{
  "n_head": 2,
  "norm_eps": 1e-05,
  "bias": "none",
  "tie_embeddings": true,
  "init_std_up": 0.0404,
  "init_std_down": 0.0,
  "seq_len": 384
}
Each number is 50 + 15 x the weight over the matrix's rms, rounded and kept within 0 to 99. Layers, rows and columns count from 0.

# o: layer 2 attention output (transposed), 256x256, rms 0.0461, rows 43-56, columns 0-255
# v: layer 2 attention value, 256x256, rms 0.0492, rows 44-56, columns 0-255
o43:57 35 45 69 44 59 48 22 39 45 35 67 54 64 58 53 39 61 32 63 43 34 44 66 56 70 43 24 54 53 66 53 48 58 65 66 47 66 46 40 61 38 46 61 37 56 53 44 56 38 42 52 33 53 72 45 57 66 57 54 58 47 37 32 49 47 12 46 44 19 54 73 82 21 62 57 55 64 28 46 56 58 49 66 42 69 44 58 46 68 59 72 53 54 81 75 51 37 61 59 31 27 61 63 39 66 60 47 44 52 52 58 43 72 41 51 41 55 67 48 41 72 57 14 41 46 63 68 76 26 35 68 50 47 40 31 49 53 46 47 63 60 51 48 51 82 32 65 28 57 54 45 48 65 45 31 43 44 57 60 70 53 34 47 57 20 33 51 73 36 95 53 82 40 22 41 50 42 46 17 22 35 25 74 20 56 20 34 51 94 58 42 69 43 60 33 44 53 55 65 76 51 62 54 51 60 36 19 65 65 76 58 61 33 52 67 55 26 09 22 69 53 36 21 55 29 45 60 54 24 45 48 76 51 85 33 63 18 53 57 40 58 43 30 66 31 48 42 57 49 74 65 69 45 84 27
v44:62 45 45 50 45 53 47 80 44 58 65 41 51 52 38 74 42 17 54 77 83 56 42 25 31 51 34 69 45 83 52 34 41 54 55 36 64 32 61 60 55 70 45 52 59 58 52 51 75 36 53 56 29 54 55 72 20 64 99 45 32 58 57 75 41 48 48 60 68 56 51 68 37 79 54 54 46 27 41 32 54 50 81 33 60 46 51 43 59 54 81 64 43 36 74 53 55 72 44 74 53 55 48 61 22 47 30 20 45 36 51 72 64 54 47 58 61 68 39 77 35 31 40 37 46 35 62 40 62 58 33 49 17 44 62 49 50 39 61 67 45 45 52 38 47 35 73 43 22 74 49 51 43 68 45 53 32 71 33 61 53 52 57 49 48 63 73 58 42 30 61 60 61 28 45 47 42 48 52 59 45 54 66 50 18 48 71 41 17 58 57 45 45 39 58 99 67 41 38 50 45 41 62 54 50 31 39 65 44 79 28 73 50 32 35 48 46 36 60 35 77 43 39 46 42 35 48 53 50 56 64 58 50 42 69 65 66 63 50 46 51 46 67 45 53 64 42 54 56 51 50 51 24 47 20 26
o44:74 55 48 58 74 42 57 41 83 34 22 49 65 51 50 24 58 27 44 15 31 72 32 54 53 64 73 42 38 44 55 55 52 62 52 66 38 71 52 53 47 52 49 56 31 23 57 62 35 63 75 56 59 69 55 40 54 58 62 55 42 52 56 24 59 57 65 51 58 56 28 38 52 55 70 61 45 26 59 61 69 60 50 57 51 55 34 76 62 49 74 57 42 59 75 49 32 46 48 45 71 60 25 72 47 47 67 53 49 65 59 43 57 37 38 00 24 15 79 56 29 75 55 31 17 52 42 32 67 39 56 41 40 28 43 44 45 45 42 34 69 57 63 54 71 40 46 54 33 29 58 33 40 13 41 63 28 70 66 36 73 41 67 35 61 32 39 30 88 46 61 89 46 33 62 37 46 15 55 50 23 82 52 54 61 38 47 45 75 54 67 49 48 40 38 39 69 44 59 68 38 41 33 73 84 56 34 53 55 35 41 60 59 39 90 57 60 57 43 50 58 51 55 56 39 53 51 61 51 72 44 52 46 49 62 53 67 44 43 53 33 48 49 60 43 55 73 55 44 77 63 35 55 48 73 28
v45:51 45 46 29 40 17 47 42 66 38 50 57 44 34 54 47 71 47 61 45 44 53 21 81 78 85 51 56 43 71 55 57 67 27 72 36 75 90 60 85 85 57 39 42 48 49 79 47 49 73 62 51 41 60 65 74 64 50 43 60 50 80 34 62 56 47 52 26 53 61 74 49 46 52 62 42 59 54 53 59 72 63 24 65 54 77 65 34 77 43 32 80 47 41 42 55 36 57 69 64 29 54 63 53 28 55 61 37 83 49 33 71 27 72 63 47 89 37 65 60 39 63 58 53 31 47 59 57 49 64 39 35 39 54 56 67 53 51 49 68 61 45 72 71 47 63 75 63 26 46 75 43 29 65 26 53 50 50 43 54 48 39 05 51 63 46 54 48 52 59 24 37 32 47 53 32 61 49 69 48 68 38 28 56 77 63 58 52 54 64 49 69 17 50 39 73 50 39 41 71 49 41 21 58 02 68 24 57 39 38 58 40 51 52 47 51 50 83 78 64 56 52 51 48 50 49 18 53 42 48 49 59 33 32 43 46 44 47 51 50 45 42 70 37 67 68 56 51 55 51 25 38 82 50 70 40
o45:56 52 22 74 36 49 69 42 47 28 32 48 58 71 43 33 67 36 53 39 64 32 84 32 50 48 47 44 33 45 47 64 61 50 63 39 35 44 24 45 59 62 60 55 72 57 40 51 52 27 53 60 70 65 21 53 64 72 42 50 51 51 62 56 26 34 72 58 56 32 55 47 60 72 53 66 64 85 30 42 14 74 73 63 48 57 37 53 56 53 20 49 34 51 73 40 56 59 49 49 70 62 42 42 43 31 36 51 64 64 52 13 23 34 67 62 50 55 76 26 53 42 70 50 55 38 15 43 85 48 34 54 31 60 39 49 65 56 38 38 41 57 57 49 35 69 45 52 52 45 42 89 61 36 71 65 59 47 55 38 61 54 60 65 43 52 64 72 55 60 80 32 35 27 59 53 33 37 80 58 58 37 38 26 28 36 31 57 57 35 36 39 41 56 78 25 50 53 54 38 44 63 45 47 32 38 61 55 29 79 53 44 68 30 44 30 74 53 29 74 50 41 62 41 45 30 40 58 66 45 58 47 54 42 58 47 24 24 80 45 43 58 24 47 59 67 44 73 74 40 60 52 36 54 32 80
v46:51 22 19 49 34 49 16 65 27 45 63 45 32 60 32 83 12 55 42 52 60 63 49 49 53 21 53 57 47 79 36 25 56 39 65 52 48 55 31 70 47 63 41 58 41 52 55 49 51 52 42 56 66 37 48 33 46 75 32 40 39 57 45 87 60 36 74 25 42 35 46 68 46 68 49 55 30 56 56 70 57 52 82 30 65 50 76 70 83 33 37 44 63 40 57 72 66 47 44 87 44 68 61 73 42 39 73 54 45 65 35 45 39 90 64 58 26 37 61 75 32 58 55 53 26 19 47 50 50 66 29 74 30 34 59 50 42 47 54 69 55 71 34 69 23 36 55 05 76 66 45 29 94 49 35 43 11 67 17 73 79 50 53 53 27 60 58 36 56 59 43 83 44 66 22 52 47 54 44 21 72 29 72 71 28 41 65 53 56 57 58 71 41 54 40 34 33 51 51 48 63 48 81 58 69 46 73 25 60 69 26 72 50 46 64 55 44 43 26 83 58 35 43 50 21 57 78 64 71 44 34 49 54 55 34 52 44 62 52 40 36 57 41 49 57 36 64 62 67 51 53 40 74 50 39 51
o46:50 63 67 44 73 45 66 69 75 39 70 75 44 55 33 27 54 41 69 52 16 46 42 41 54 67 76 66 64 65 60 46 46 55 14 28 46 40 50 51 58 66 52 35 45 61 66 46 45 63 36 38 48 41 54 41 63 42 78 70 42 63 29 51 94 27 56 54 66 73 44 51 59 54 57 50 23 56 41 47 44 60 43 48 43 61 39 47 21 57 59 65 48 78 49 60 36 65 54 25 55 63 77 56 28 74 67 57 61 34 67 57 38 32 55 44 72 44 58 43 60 66 53 44 32 41 75 49 18 36 55 51 41 42 47 61 71 50 37 31 48 49 19 62 46 24 46 60 25 60 71 52 51 35 46 61 77 34 45 72 24 35 27 55 69 28 57 59 88 61 48 58 58 54 50 39 35 46 57 44 24 66 22 72 26 69 27 66 36 32 62 37 54 46 50 30 42 45 50 49 70 68 53 50 57 66 58 46 54 37 21 16 22 31 53 49 69 59 55 50 53 71 81 36 68 28 67 15 27 35 59 40 20 73 61 65 37 72 52 43 41 85 21 51 02 86 36 51 66 54 78 52 35 46 52 31
v47:53 28 48 70 50 06 44 61 35 57 37 40 79 29 60 46 60 25 28 28 65 44 69 44 24 52 55 45 32 39 69 33 66 62 75 60 83 49 56 42 40 71 58 60 32 38 28 37 69 21 33 51 51 35 72 68 41 47 43 61 50 27 53 55 27 30 42 59 99 73 69 44 46 41 23 15 61 37 66 66 46 40 64 47 33 70 56 59 43 50 39 29 71 92 53 51 60 43 26 61 47 46 58 54 58 48 67 34 69 52 38 42 46 48 53 62 53 64 60 56 52 60 27 58 48 25 51 52 64 58 42 20 47 24 55 79 33 48 22 45 71 37 40 28 84 61 37 68 47 67 55 70 25 60 55 31 25 23 75 71 38 46 13 60 52 43 43 63 12 47 52 42 94 54 41 27 56 22 54 54 48 54 58 41 49 55 44 25 43 37 39 48 46 28 78 57 64 65 36 35 47 54 30 51 35 60 37 56 49 34 40 35 73 19 37 55 23 59 56 48 47 37 67 57 53 70 59 23 85 39 79 35 29 29 44 47 71 37 52 45 64 62 48 56 43 64 43 53 37 04 32 47 45 52 31 49
o47:50 37 56 39 55 43 39 57 53 61 43 48 65 57 41 46 81 84 51 82 28 56 21 42 57 33 64 55 64 77 66 42 60 60 70 81 32 54 51 55 34 62 37 45 48 46 58 39 44 60 69 65 71 54 48 70 57 59 40 50 18 35 69 17 24 52 70 87 46 66 52 47 51 31 47 87 59 81 55 65 51 53 40 39 48 43 12 63 60 46 70 29 62 37 77 62 46 21 48 65 66 52 04 57 50 48 43 48 23 41 37 33 53 68 59 84 39 39 53 10 72 67 39 25 36 87 46 71 60 42 33 23 53 62 40 45 39 40 40 84 31 43 85 54 03 41 60 26 46 74 30 41 65 48 55 43 56 43 89 76 34 38 54 47 42 76 40 33 47 76 73 53 22 60 49 47 49 36 49 33 48 66 36 38 19 56 45 82 45 70 56 55 46 55 42 34 63 48 31 19 56 46 42 37 70 36 65 32 35 38 58 45 56 39 63 46 13 62 25 47 59 30 17 42 60 55 55 76 55 42 50 47 37 81 41 19 31 39 50 48 72 51 52 49 54 46 39 47 39 52 55 34 55 49 51 49
v48:40 55 26 46 63 16 58 60 49 59 55 43 53 79 31 51 26 41 49 70 46 53 65 65 69 69 52 57 34 68 37 47 49 41 47 58 47 59 46 54 41 11 60 24 60 49 52 81 51 44 31 62 72 48 50 33 64 74 25 48 39 62 68 54 43 53 36 53 37 59 30 50 62 59 36 39 22 65 56 45 24 49 54 41 57 60 47 66 54 41 58 35 66 34 62 61 53 36 63 87 41 31 70 41 65 39 39 60 70 42 42 26 51 37 56 32 65 60 72 51 20 47 58 78 34 52 57 47 46 76 51 36 65 40 51 45 60 66 59 10 62 29 37 80 51 48 72 34 75 37 63 33 67 33 34 50 42 72 44 44 55 47 21 63 48 60 64 48 67 41 63 55 39 64 75 38 46 69 54 33 53 40 68 56 56 43 61 61 69 59 57 78 60 18 50 50 57 26 47 52 32 43 67 45 59 35 42 35 26 29 48 44 43 53 45 56 51 42 63 43 47 74 31 58 53 32 42 23 74 17 55 64 51 29 32 58 56 57 68 33 76 58 34 44 30 37 51 28 54 38 54 73 44 36 46 50
o48:63 79 47 60 31 64 43 69 29 14 34 59 51 51 58 56 48 44 49 44 43 56 55 26 28 30 50 18 34 46 38 67 36 53 34 46 29 46 79 74 69 53 62 63 32 53 34 37 53 37 70 39 59 60 55 61 49 63 70 63 52 30 35 37 45 32 53 46 24 51 42 59 36 53 64 38 59 52 58 64 70 34 67 63 45 70 44 49 53 65 44 51 40 55 27 47 47 38 48 48 39 74 59 49 43 63 34 35 23 53 55 47 34 52 31 81 55 30 73 34 60 31 33 77 44 46 57 39 46 28 41 40 50 62 53 54 47 32 50 56 28 46 47 40 39 61 39 68 49 47 65 52 65 27 68 62 53 43 43 53 01 32 57 35 68 45 77 48 20 72 43 51 74 35 51 20 55 51 31 70 41 67 25 49 49 64 39 64 33 45 61 28 52 36 60 69 53 52 43 39 54 88 46 54 48 69 54 63 79 33 42 62 45 43 31 45 62 63 57 57 53 56 83 33 60 78 52 39 47 84 75 57 63 84 66 40 23 49 59 39 59 41 36 51 51 80 54 20 69 47 52 49 56 55 36 64
v49:38 57 82 59 99 58 52 51 61 67 49 51 49 52 72 76 75 14 56 77 62 52 40 77 72 43 59 40 74 87 25 84 48 82 51 75 55 59 63 40 64 34 25 62 34 48 26 49 56 46 42 50 84 44 54 58 49 57 49 57 59 34 58 19 60 72 62 32 57 44 46 72 37 57 44 57 50 76 55 66 65 36 45 47 49 18 58 66 43 20 48 69 54 27 68 39 65 65 43 41 54 81 60 38 47 61 25 38 58 68 58 39 63 53 59 59 86 53 53 32 30 43 67 59 52 31 52 40 24 53 31 65 50 55 35 43 38 43 41 28 55 29 33 40 75 62 76 56 77 52 29 45 48 53 47 67 29 72 26 44 72 78 25 31 46 42 50 45 52 54 72 47 40 56 69 52 62 43 30 75 41 87 46 42 26 72 31 36 39 13 59 81 50 42 41 62 71 41 53 27 37 52 87 80 37 62 53 25 71 72 68 59 25 46 37 54 49 78 53 15 47 71 53 40 39 59 60 07 61 55 61 26 47 58 51 24 55 42 11 72 55 43 49 83 38 48 71 55 54 72 41 45 69 38 53 36
o49:60 54 62 67 56 56 48 43 72 61 61 79 36 52 60 65 62 57 64 30 48 52 44 47 15 21 28 37 49 63 44 30 56 32 49 60 48 67 57 45 27 45 66 46 27 66 55 50 67 47 64 13 59 65 37 66 52 67 37 46 73 56 49 89 36 00 38 46 49 57 33 67 37 44 60 68 36 63 55 43 61 60 48 30 47 56 67 60 67 62 44 39 46 53 26 75 77 63 64 42 64 77 30 47 39 28 51 58 36 38 56 38 53 86 90 38 40 63 54 68 51 60 50 74 16 63 57 60 36 44 44 54 53 58 28 51 46 60 57 58 56 33 64 46 48 96 71 73 48 59 19 55 44 54 68 51 45 63 43 50 44 36 76 65 15 40 41 21 78 45 57 77 69 60 59 73 40 59 56 65 48 66 53 80 80 40 25 44 55 53 56 63 79 27 47 84 39 37 50 74 52 50 31 68 82 42 34 64 46 53 46 49 67 47 82 65 58 49 56 36 60 22 52 54 90 50 78 51 60 24 75 72 50 42 70 46 43 26 61 51 61 55 58 35 24 17 64 37 59 50 43 50 44 29 15 37
v50:60 70 51 64 46 48 55 41 49 44 57 47 51 49 46 65 55 24 67 76 27 42 34 20 73 66 46 47 60 32 62 58 49 58 72 40 23 56 55 60 63 29 64 27 64 54 41 45 44 65 44 33 22 48 77 36 50 57 50 34 34 68 57 50 44 30 53 47 65 40 49 42 59 49 58 64 28 67 38 16 47 45 31 76 44 55 44 40 60 33 69 27 24 51 54 36 72 29 17 47 62 51 52 85 42 47 63 61 58 43 58 46 62 61 46 47 57 46 60 18 43 45 36 49 37 59 58 96 52 18 51 53 38 61 55 50 85 36 62 49 45 54 49 47 55 26 67 75 68 48 33 37 71 45 67 69 32 71 56 35 75 84 34 51 68 42 38 45 63 62 77 30 42 32 56 47 40 41 44 05 47 48 66 60 57 26 53 57 34 28 69 51 62 46 55 81 44 45 64 55 61 44 39 54 57 59 29 69 56 45 45 58 53 51 31 51 76 57 30 37 49 01 52 33 36 44 19 60 39 38 52 45 74 61 41 13 47 51 49 72 15 49 61 38 25 38 55 57 55 33 79 41 30 65 43 49
o50:40 26 70 47 25 60 44 40 49 58 41 66 65 53 22 37 51 31 44 51 42 42 63 42 25 59 42 54 31 32 42 29 47 33 42 31 65 44 55 46 42 53 68 49 38 50 53 80 80 41 50 44 57 29 26 33 56 53 39 51 56 43 50 55 65 56 57 65 48 35 48 52 23 51 62 45 49 55 34 63 40 21 56 39 67 47 49 20 44 37 47 27 35 49 52 34 38 57 40 64 46 45 53 44 50 80 45 30 61 64 46 43 54 36 31 45 80 29 42 83 45 55 73 61 34 36 48 52 49 69 48 57 48 36 47 45 57 22 63 70 75 40 27 48 29 85 68 66 51 38 58 48 53 59 33 63 57 42 36 50 53 38 80 45 47 54 56 51 51 29 41 53 57 69 29 49 88 50 73 88 40 43 17 30 60 41 57 58 63 50 37 72 49 64 27 46 35 49 59 56 28 46 47 34 58 28 90 72 23 55 64 76 58 52 43 40 52 49 33 71 58 71 62 70 79 59 64 68 54 58 71 45 41 46 42 39 59 61 52 35 45 31 65 64 61 49 39 29 61 61 26 70 56 52 64 31
v51:39 43 39 21 46 70 42 38 85 46 55 60 55 35 80 71 48 68 40 49 49 68 31 00 88 73 51 31 40 42 43 83 42 43 48 38 47 47 55 53 67 55 25 56 44 49 56 60 47 43 43 28 50 35 24 40 39 37 71 35 58 34 30 45 47 73 70 47 56 44 51 56 29 68 36 20 44 34 48 56 38 43 35 16 75 28 57 50 31 55 45 40 58 59 24 59 60 67 40 31 22 66 61 33 27 69 60 50 45 46 71 31 59 40 45 43 69 68 40 79 50 17 62 51 69 58 52 39 64 63 45 95 48 42 91 55 40 54 59 64 52 56 42 73 31 52 40 43 62 41 67 27 47 65 36 54 41 46 49 46 68 63 63 81 42 20 64 69 44 47 82 50 55 50 31 54 50 34 40 64 53 60 31 06 32 55 41 74 31 62 44 58 38 48 63 48 47 64 63 22 57 42 87 61 57 42 37 63 47 80 53 45 46 43 47 49 31 42 77 44 34 59 65 54 32 45 46 42 68 53 79 40 45 29 99 48 54 55 53 74 40 60 58 67 37 48 80 51 62 18 69 47 52 49 44 52
o51:49 12 31 72 63 47 34 81 71 42 45 40 45 52 37 55 57 36 50 67 57 88 23 55 43 63 61 58 79 51 49 37 41 59 42 33 79 96 40 20 43 57 46 55 64 64 44 29 60 61 67 54 59 69 67 77 70 62 52 24 49 61 42 60 46 32 45 43 62 47 46 46 95 34 50 62 74 42 55 43 30 44 62 60 45 47 20 49 71 23 74 67 29 36 43 78 72 42 79 70 58 57 48 57 87 40 50 51 43 68 58 55 56 59 54 64 45 47 50 48 35 71 67 55 55 32 56 69 25 62 58 95 49 37 58 56 25 72 33 59 64 49 49 38 42 46 44 19 63 37 27 70 36 21 28 44 44 42 61 64 72 18 81 68 54 48 21 47 55 45 29 67 45 58 59 63 63 66 48 47 64 53 30 70 51 69 40 58 49 66 70 28 66 25 30 44 71 44 71 56 75 35 39 47 39 41 35 34 54 24 33 53 59 45 72 78 40 64 61 83 37 54 44 80 89 48 41 48 53 45 32 66 48 50 54 55 73 38 53 67 52 55 19 39 49 29 34 22 40 83 30 34 42 62 61 35
v52:69 55 63 52 62 60 33 35 44 64 47 41 51 59 68 54 22 58 51 33 48 80 29 69 39 60 58 54 66 29 56 39 50 57 49 42 44 73 49 54 56 38 76 46 82 71 67 57 62 45 38 59 38 58 81 58 15 29 47 73 30 64 31 29 27 49 67 52 61 54 46 48 46 49 30 39 50 49 27 52 47 74 56 52 44 45 46 64 40 80 56 52 41 65 43 41 61 84 27 60 28 55 81 61 65 38 33 48 62 51 43 73 48 49 66 23 55 49 39 87 53 32 65 51 51 54 47 55 22 57 47 51 68 78 33 84 42 51 53 47 54 61 59 59 33 47 64 17 62 17 62 89 56 43 29 71 36 62 57 63 58 46 54 62 92 79 62 39 39 74 53 62 61 65 28 48 45 31 54 32 32 42 50 61 54 73 65 81 19 39 74 41 50 51 47 52 57 59 43 48 61 41 62 43 46 57 24 73 49 34 33 45 40 81 67 47 38 35 75 42 36 24 52 61 79 50 09 65 31 29 53 62 40 62 44 62 54 44 47 56 30 51 44 39 46 67 58 17 50 65 73 41 18 56 40 26
o52:50 44 40 76 38 67 45 29 63 32 54 42 48 61 56 40 63 51 17 30 59 52 61 75 34 53 57 38 36 48 63 62 56 49 44 30 60 56 59 36 38 30 65 64 42 10 48 73 63 60 43 38 66 54 57 27 52 41 85 55 21 42 96 54 51 59 72 61 50 44 36 19 54 61 25 66 58 32 14 47 51 45 78 40 26 62 27 40 65 47 69 47 55 31 39 57 70 42 49 63 71 43 50 43 62 41 61 46 25 52 29 44 42 07 35 65 52 39 61 75 50 46 63 58 66 36 43 43 37 44 55 37 32 35 58 23 72 29 41 55 73 61 57 37 58 33 61 56 28 81 55 23 47 38 58 06 53 81 55 67 43 50 49 44 44 41 63 53 51 45 49 39 73 34 38 71 63 92 63 10 76 45 40 42 44 66 50 51 58 44 54 64 55 25 50 46 78 51 72 59 56 63 44 30 41 22 79 42 73 53 66 60 73 37 51 43 41 64 38 71 57 46 39 44 42 39 92 35 37 44 75 67 63 42 37 46 52 33 47 22 62 62 47 46 41 74 37 26 46 46 70 55 78 33 46 43
v53:78 89 54 45 59 57 60 49 91 55 33 34 65 29 66 35 51 45 50 46 25 64 49 61 43 41 46 50 61 66 59 44 63 74 56 64 58 43 76 51 63 54 45 40 25 48 56 65 67 21 69 41 44 45 72 68 71 55 51 60 57 33 50 64 34 57 46 30 63 84 56 62 56 52 34 30 50 57 72 60 39 42 74 52 80 72 44 71 43 48 32 46 53 63 04 54 00 62 43 41 72 27 46 34 50 51 52 29 61 66 38 80 37 49 77 38 44 34 45 66 37 57 83 38 15 59 81 34 63 50 47 66 61 51 50 57 40 04 34 61 43 55 41 80 43 48 25 44 39 35 45 57 39 56 26 69 51 53 44 45 51 62 38 44 50 40 82 52 45 50 34 53 29 39 52 51 83 46 28 52 43 63 56 37 24 48 40 35 85 80 21 41 56 28 52 59 80 51 60 55 72 35 65 45 42 42 76 57 51 77 56 29 68 38 35 61 58 60 67 35 50 62 51 51 72 55 44 50 48 63 59 38 40 34 58 47 43 37 42 59 31 22 53 49 48 36 53 15 55 36 23 42 29 67 62 37
o53:72 52 44 70 75 43 46 47 48 50 48 33 14 38 51 67 66 70 55 32 67 45 31 44 71 68 49 20 31 61 41 68 53 59 54 28 46 60 29 64 55 70 65 43 69 53 48 44 43 49 46 44 49 46 60 43 41 29 45 30 47 58 30 56 31 47 62 66 73 47 40 34 59 56 71 71 51 25 36 53 69 68 69 38 21 72 42 46 50 38 53 52 49 85 64 31 62 45 36 40 14 67 33 43 39 37 45 69 46 58 47 47 84 64 41 73 60 56 53 47 29 43 68 36 63 42 50 48 45 61 32 28 31 66 38 47 49 56 59 60 51 06 69 20 29 29 52 73 50 33 30 38 58 63 24 58 58 41 49 62 27 47 71 49 25 65 17 61 22 60 38 37 30 62 65 47 35 47 69 63 57 49 53 55 56 58 48 73 40 45 76 24 30 52 55 77 50 60 45 51 63 37 58 69 54 49 44 45 31 42 25 38 60 61 84 45 36 61 70 67 54 42 18 32 16 52 69 90 48 64 45 41 41 34 72 40 26 34 44 43 31 45 80 44 72 43 48 46 51 54 74 52 54 42 17 61
v54:33 40 00 26 68 61 47 52 56 27 75 38 51 51 32 25 52 63 36 51 42 58 26 47 32 13 60 33 55 39 48 45 65 25 65 40 48 70 13 57 25 79 52 47 15 81 45 41 48 61 62 66 74 18 77 63 64 60 85 32 63 49 70 46 86 60 83 77 58 54 34 46 39 45 45 61 56 20 18 39 53 47 79 67 51 44 54 37 30 69 26 70 45 45 57 51 89 30 41 78 49 38 43 41 47 52 46 37 69 33 44 33 46 20 51 48 69 60 50 61 29 69 59 99 35 51 38 56 45 35 50 52 77 32 54 32 55 60 43 59 91 36 31 47 68 48 31 45 60 73 38 58 56 55 52 71 52 37 83 57 70 44 76 49 46 44 36 49 26 24 15 75 38 42 46 10 75 45 52 42 67 50 40 62 37 39 60 42 31 42 83 41 46 49 79 36 22 45 42 61 62 37 87 53 60 90 65 78 67 53 44 54 41 66 36 48 28 54 40 19 55 59 56 79 46 75 45 70 45 34 64 40 41 24 75 47 53 45 44 60 40 60 39 80 32 69 55 70 64 37 86 49 51 34 60 33
o54:49 42 59 45 78 64 53 46 39 45 49 49 41 58 52 65 40 58 51 42 14 67 49 61 93 34 77 33 60 49 41 80 58 56 22 58 68 48 56 83 58 33 47 66 75 60 37 52 52 72 56 32 15 79 18 64 33 24 46 68 78 62 33 32 67 86 54 58 49 44 41 39 49 29 43 41 69 80 80 35 22 57 74 39 18 46 47 69 67 76 61 52 72 00 55 66 40 52 54 74 47 40 47 55 47 43 39 64 69 49 32 77 65 46 63 65 36 56 73 64 29 31 66 47 49 66 50 30 47 59 68 36 29 37 74 44 40 38 55 62 29 60 59 59 33 41 33 60 50 60 39 14 45 70 56 32 78 35 34 44 23 58 35 75 91 44 36 46 55 25 60 21 53 62 03 65 59 74 44 75 04 46 21 67 44 35 43 56 70 38 63 46 77 64 53 38 34 66 50 28 34 35 24 71 42 21 16 33 67 47 39 50 53 52 53 71 33 52 57 59 47 71 62 73 97 43 43 42 64 11 51 56 45 62 41 45 46 58 30 78 60 99 50 36 32 46 39 60 48 86 54 70 24 67 40 41
v55:29 60 85 44 63 63 51 45 43 27 35 40 31 61 43 34 10 42 52 31 34 33 33 77 35 48 31 61 42 45 33 28 47 38 57 43 25 34 29 97 41 72 53 59 31 73 56 63 39 54 51 66 40 42 78 34 43 46 52 57 34 54 39 50 47 66 76 57 50 70 49 73 32 70 25 71 50 45 53 63 48 47 45 51 47 44 58 48 68 39 53 72 35 21 38 57 50 65 45 19 57 60 62 40 35 38 37 78 30 56 31 64 59 60 70 58 79 20 77 41 47 42 50 26 54 57 68 26 40 55 50 60 47 74 50 39 46 81 56 12 33 64 37 56 55 56 31 46 56 55 62 48 41 38 33 50 46 21 31 52 61 27 65 23 34 59 37 65 83 42 76 63 24 31 61 36 44 48 59 45 53 48 45 62 57 63 77 23 62 69 54 56 48 57 47 43 37 25 61 62 59 26 41 55 64 56 05 28 54 27 35 40 42 37 49 38 35 56 85 77 55 59 73 56 61 42 62 50 62 44 67 38 64 30 67 44 71 50 50 34 50 52 54 59 80 68 64 62 44 54 80 52 74 48 98 69
o55:33 62 14 34 54 68 40 67 78 81 63 74 54 31 46 39 61 27 50 39 68 49 57 71 45 49 56 54 61 51 61 54 53 31 34 63 05 56 31 37 45 45 51 46 69 38 32 85 60 44 60 55 72 57 39 86 51 88 73 60 54 31 56 72 40 26 28 58 63 45 66 48 61 60 40 54 51 51 44 38 50 67 34 50 30 51 75 64 38 61 42 46 56 65 54 45 44 52 80 59 13 52 68 54 28 82 47 52 39 53 71 46 40 25 46 70 34 44 77 37 48 35 69 73 59 63 28 57 50 58 59 40 65 69 46 61 64 51 40 30 49 60 42 29 32 41 47 33 53 39 50 64 20 44 88 50 38 49 34 54 17 49 50 51 79 22 50 31 83 19 64 13 75 26 63 46 37 67 54 64 62 32 58 52 79 69 45 17 60 58 79 41 51 59 47 52 40 33 39 48 26 47 28 56 64 52 40 43 52 48 50 75 64 44 49 80 59 17 65 50 60 56 52 26 47 43 36 38 48 71 27 48 54 36 42 47 45 41 63 31 54 63 33 56 42 64 55 87 44 45 51 59 57 55 46 43
v56:48 39 46 59 38 54 82 50 36 59 28 21 38 38 52 12 47 68 40 41 73 42 42 37 50 52 43 26 71 43 47 57 54 27 25 06 29 46 55 66 63 24 65 65 44 68 23 61 59 41 33 77 61 51 57 42 24 58 39 43 42 27 32 38 85 49 65 31 39 42 43 31 84 71 54 15 60 44 59 37 50 59 34 51 00 47 22 40 51 57 45 77 39 72 51 19 39 37 28 43 42 40 78 66 46 49 25 47 44 38 59 26 35 50 98 54 30 65 64 47 37 33 08 43 43 58 55 81 68 25 37 43 44 45 56 34 53 17 74 30 64 90 75 61 66 43 67 69 49 38 59 41 21 43 51 68 15 43 46 54 38 47 46 59 46 64 49 42 55 69 77 35 49 72 36 52 32 39 38 89 50 46 51 58 72 55 49 79 52 53 57 56 77 61 41 77 65 96 41 40 70 53 47 34 57 49 73 47 32 13 42 49 65 59 37 55 71 41 68 81 56 54 66 40 25 53 73 66 81 77 60 43 41 39 48 34 53 59 64 32 84 50 48 29 61 76 68 54 28 60 41 33 42 57 34 40
o56:38 45 48 21 34 18 20 71 47 43 42 35 55 40 15 26 54 25 58 42 51 32 83 46 40 30 51 54 36 65 73 44 69 47 36 29 62 72 59 54 26 38 41 24 12 48 37 35 44 29 58 78 61 22 60 65 35 35 39 37 36 02 54 33 37 44 43 90 58 27 45 73 43 41 60 70 68 70 44 38 50 51 25 34 47 17 32 27 42 48 55 62 66 64 39 31 56 41 71 52 42 51 34 63 37 58 59 23 66 24 13 58 22 45 46 75 43 71 64 49 36 43 15 58 47 52 32 64 80 52 40 44 35 39 28 41 52 46 42 64 57 64 39 46 58 17 58 34 73 61 60 47 33 60 26 51 23 50 56 05 51 60 25 47 43 51 74 09 31 38 42 60 74 66 62 42 68 41 67 16 69 79 59 41 52 49 58 56 78 53 29 58 47 34 21 62 54 55 56 30 41 73 61 38 40 46 50 72 58 36 78 44 53 51 71 74 31 39 42 73 52 44 73 60 73 53 51 52 50 52 50 21 81 72 43 61 22 54 49 44 57 14 66 12 14 23 17 56 23 62 74 57 64 54 73 26